{"n_head": 4, "n_kv_head": 4, "d_mlp": 512, "positions": "rope", "bias": "none", "init": "normal", "weight_decay": 0.042, "decay_fraction": 0.418, "final_lr_fraction": 0.0, "batch_tokens": 131072}
Each number is 50 + 10 x the weight over its row's rms, rounded and kept within 0 to 99. Layers, rows and columns count from 0. The size before them is the row's rms in percent of the matrix's.

# layer 2 MLP down, 128x512, rms 0.197, rows 109-127, columns 256-383
105:43 40 62 54 52 59 40 46 64 56 48 56 53 44 58 51 37 39 51 57 39 45 50 38 48 51 33 22 65 56 59 44 46 58 55 54 56 57 45 43 57 45 45 25 50 35 34 52 33 49 40 36 38 51 50 33 31 41 61 46 53 41 42 54 45 59 64 23 45 37 60 49 41 32 55 45 55 55 59 49 53 65 63 52 64 41 41 37 42 37 32 45 28 63 40 54 48 57 76 68 43 33 53 48 52 39 48 43 52 49 55 42 44 65 56 38 51 55 55 36 52 46 37 34 61 51 44 53
097:53 38 58 54 55 66 47 58 45 33 38 50 58 45 38 73 34 61 56 68 21 52 60 36 32 57 41 45 47 52 41 48 40 59 54 42 23 46 36 41 59 68 59 31 56 44 53 42 42 58 42 38 50 37 46 64 65 52 50 41 50 55 46 57 58 58 51 47 54 46 38 44 47 59 48 63 49 51 47 63 37 52 43 43 54 65 52 40 40 52 60 62 47 61 56 55 40 47 46 65 59 55 63 54 46 62 37 55 42 57 40 46 40 38 54 47 40 40 40 49 54 51 49 48 64 59 52 70
102:63 50 38 53 55 59 49 48 41 49 49 54 60 61 46 46 41 51 32 51 61 45 58 55 54 57 50 58 49 37 63 48 65 33 44 53 33 48 39 60 66 54 45 67 45 53 51 43 60 59 28 46 35 39 47 46 50 45 45 46 54 51 62 46 52 49 52 41 39 52 52 65 50 60 49 50 64 44 53 44 41 49 49 26 57 57 38 45 48 47 70 54 46 48 56 47 57 59 39 62 54 70 51 52 63 43 44 43 46 46 41 45 65 33 69 59 68 47 55 35 42 63 61 46 48 46 58 44
098:45 43 45 44 61 65 42 58 54 35 49 63 39 63 41 53 39 54 73 67 55 40 52 56 57 60 56 45 62 49 65 62 75 53 44 48 58 38 43 60 37 52 44 33 28 53 53 35 57 45 54 48 49 65 43 40 50 48 56 52 49 29 48 48 54 59 65 39 49 60 40 41 56 36 48 61 62 52 47 47 33 47 62 29 49 57 65 41 74 69 36 49 39 15 50 38 53 57 70 36 40 57 45 64 48 44 50 46 50 55 44 59 62 40 41 58 53 67 52 42 56 57 45 65 51 51 63 52
106:57 48 46 49 49 30 47 57 54 49 67 48 50 55 65 59 56 56 22 70 52 45 34 64 56 39 62 43 66 55 36 64 61 35 49 52 38 51 46 48 56 50 51 37 49 74 53 53 50 59 57 47 48 54 55 56 47 71 26 36 56 41 50 55 49 49 42 58 54 25 40 61 55 39 57 82 67 56 48 44 62 57 49 39 43 44 59 53 46 56 41 46 53 58 58 55 49 58 38 72 58 51 34 34 38 63 45 71 40 39 34 49 51 54 47 45 68 35 55 46 47 50 56 55 68 67 62 64
097:55 48 57 39 49 69 53 61 52 29 47 42 42 49 64 50 46 63 47 52 36 40 60 51 62 57 29 46 56 52 43 44 16 40 36 40 44 30 56 46 36 37 69 46 42 54 44 45 40 57 68 60 53 67 49 59 51 52 53 66 45 56 44 43 50 63 38 45 56 54 71 55 60 34 63 54 51 61 50 38 51 44 54 58 61 55 68 50 44 49 62 53 51 40 38 62 42 64 53 48 63 57 34 22 59 53 34 38 38 35 44 47 49 66 58 60 53 41 57 54 56 41 53 38 32 30 53 49
097:46 36 24 43 23 51 40 47 40 63 55 54 53 63 37 44 44 38 53 50 67 66 51 44 56 37 34 41 54 55 46 45 48 41 58 55 44 60 35 60 35 53 49 49 63 60 49 36 60 55 40 42 49 58 54 56 50 55 37 42 48 70 45 47 38 52 62 54 50 44 58 50 46 43 50 46 54 45 60 53 50 49 50 40 56 39 69 70 75 39 50 51 34 46 58 49 59 60 50 45 40 44 45 53 46 42 53 55 59 43 60 46 57 30 62 42 44 38 70 53 57 55 49 45 29 50 56 57
098:40 57 35 57 48 52 44 51 24 48 58 44 63 43 55 53 57 44 61 44 43 50 49 54 47 42 64 70 38 43 50 49 42 60 49 47 51 49 24 58 46 44 41 55 49 49 37 45 44 52 44 40 46 51 55 40 62 32 46 73 62 63 36 42 51 44 35 49 50 63 52 47 50 42 48 57 56 64 64 49 48 50 42 43 43 71 41 55 49 30 53 51 55 35 54 53 53 54 42 44 69 68 52 57 64 55 73 55 77 48 50 50 41 52 32 39 53 40 74 35 70 47 55 46 51 66 46 62
106:47 59 53 43 41 55 54 46 59 30 45 47 46 55 41 57 55 39 59 40 51 43 60 42 69 55 42 52 65 40 43 53 56 32 41 61 34 54 32 57 50 59 35 40 46 63 55 30 38 53 38 53 54 68 54 71 34 50 60 50 74 57 44 55 38 48 42 45 52 52 42 57 60 52 54 39 59 54 45 61 52 41 46 44 56 57 37 60 59 64 49 39 63 54 47 59 40 46 57 45 63 42 44 59 48 45 44 49 44 51 27 46 60 41 46 60 54 45 60 73 36 39 63 60 65 58 53 54
099:55 58 48 63 61 31 30 48 55 44 60 41 46 42 44 53 61 54 62 55 34 69 48 51 62 38 43 50 52 78 66 46 57 69 57 49 44 43 63 37 44 52 57 64 59 40 55 57 49 46 45 50 48 54 37 56 69 67 44 56 57 63 53 51 75 48 46 45 38 42 42 35 64 59 42 61 47 44 43 50 25 42 64 37 54 49 51 35 54 48 59 66 49 73 52 41 40 51 41 69 57 64 53 40 41 54 53 44 63 41 47 50 56 38 48 44 35 56 48 44 38 41 57 52 44 54 46 55
097:41 44 56 54 43 58 36 49 35 60 23 42 49 39 41 50 50 47 44 49 70 42 44 52 47 49 54 47 28 65 61 61 53 44 61 45 76 48 73 54 46 55 35 43 55 48 42 36 42 62 40 53 42 63 54 45 23 52 45 68 60 30 47 39 26 61 47 54 60 40 57 30 48 60 69 44 62 53 57 44 47 53 58 54 47 50 58 46 58 63 42 55 35 51 46 51 25 79 57 46 54 38 47 52 57 41 62 50 42 47 56 52 47 57 51 50 54 43 52 51 45 48 36 53 51 45 49 48
098:49 49 77 48 36 45 43 25 44 49 45 63 56 48 45 44 58 35 43 49 36 41 33 47 34 50 39 54 53 56 44 45 45 67 54 49 63 42 60 54 41 58 65 51 34 65 48 59 27 47 61 33 51 42 33 44 39 38 70 31 51 58 47 44 37 38 49 37 53 45 51 42 42 41 26 60 52 57 49 47 57 61 38 48 55 31 47 69 52 37 42 44 49 56 44 64 52 47 52 39 44 40 40 51 49 50 49 40 59 60 69 38 43 48 49 38 45 60 31 67 45 47 49 62 46 39 49 55
098:49 42 31 23 43 53 51 39 44 83 37 34 40 50 63 44 49 49 48 55 57 60 49 41 68 37 60 51 43 56 66 44 36 66 45 57 42 35 50 67 42 37 49 64 52 68 44 51 67 49 49 51 46 67 56 64 47 35 42 49 60 48 48 57 57 39 37 43 40 40 57 47 53 44 46 75 52 42 41 49 46 58 49 61 46 54 42 52 55 46 41 51 44 50 35 53 41 36 50 59 43 46 52 38 53 63 48 52 50 43 65 49 48 49 51 41 41 42 35 39 33 44 39 41 53 30 28 40
095:64 30 59 45 32 51 40 55 30 44 55 50 54 43 30 65 48 51 53 74 51 49 38 66 53 22 61 68 53 71 54 65 49 43 65 38 47 48 34 54 45 54 55 53 61 40 54 54 52 58 53 51 52 42 56 54 59 53 38 48 53 60 72 63 46 31 49 59 22 54 47 40 47 54 50 57 51 34 46 45 44 58 53 34 39 56 66 53 67 44 57 42 54 39 56 37 65 49 62 54 57 41 44 50 68 48 44 52 60 60 42 31 36 45 61 58 50 46 49 36 51 52 49 54 55 55 46 51
102:73 49 57 54 52 46 58 55 28 58 42 56 43 42 33 64 46 44 57 50 59 61 45 46 73 39 40 52 42 49 55 50 54 55 57 59 57 42 64 48 46 47 47 56 63 40 49 34 44 21 42 47 44 51 50 59 48 49 49 48 68 61 48 44 51 58 50 54 61 39 67 44 54 40 44 41 39 41 52 49 53 52 55 53 70 41 53 52 56 63 43 64 45 57 46 55 46 36 53 39 50 45 44 54 51 51 72 47 56 60 50 69 45 54 58 47 51 69 51 56 60 42 51 41 48 60 46 44
103:53 52 52 47 53 27 67 55 60 37 42 71 45 53 56 55 48 62 51 53 44 49 48 51 49 51 44 59 65 30 44 48 54 49 49 54 45 47 34 44 69 79 54 56 52 48 55 56 50 52 63 56 46 56 48 56 50 40 51 27 44 70 53 64 60 50 57 50 58 43 39 53 47 64 53 53 59 61 54 63 46 40 30 52 62 41 56 67 33 62 47 58 55 55 48 37 48 55 47 63 46 63 48 55 54 44 46 28 62 65 40 58 53 54 48 43 36 60 54 41 43 39 45 27 50 52 55 46
114:61 40 46 40 35 43 41 53 55 60 48 42 46 66 47 40 45 62 79 52 53 62 58 53 51 26 57 55 55 37 50 56 52 56 54 43 54 70 25 76 74 51 66 46 47 51 81 50 53 63 37 45 44 39 55 52 60 55 48 49 37 75 47 65 40 42 40 52 49 61 33 40 51 45 61 54 49 41 50 54 47 46 43 57 51 45 50 50 53 49 61 41 47 49 57 46 53 54 43 34 36 45 63 57 70 37 50 32 66 55 46 39 54 22 36 40 67 56 45 53 41 48 49 59 50 44 50 50
097:52 46 53 47 61 50 57 52 48 65 58 45 52 58 55 51 52 46 73 39 46 64 41 49 48 47 43 54 58 50 43 41 55 31 30 45 57 33 67 37 61 41 52 61 43 51 51 46 47 54 54 63 40 56 58 58 41 53 58 51 47 46 50 53 49 54 65 65 36 59 45 59 39 67 44 51 66 53 23 59 46 54 58 46 34 54 35 34 63 65 45 50 37 73 59 46 67 54 44 68 32 49 50 60 52 54 49 55 54 38 59 57 48 49 78 54 28 43 43 56 70 50 41 46 47 65 39 59
095:40 50 54 29 62 68 47 44 43 60 38 59 35 58 63 28 52 48 38 41 39 54 61 54 52 48 41 73 40 40 52 47 64 49 57 43 44 60 63 72 53 47 49 41 52 45 34 43 51 59 32 45 46 59 51 64 38 49 34 43 66 49 50 49 53 44 28 56 56 53 59 60 53 38 51 55 54 57 55 54 43 65 45 57 49 51 37 55 43 38 37 40 43 36 52 38 54 48 48 62 52 33 39 42 45 50 66 71 48 40 51 51 47 53 39 53 40 37 37 47 50 36 45 45 77 49 55 42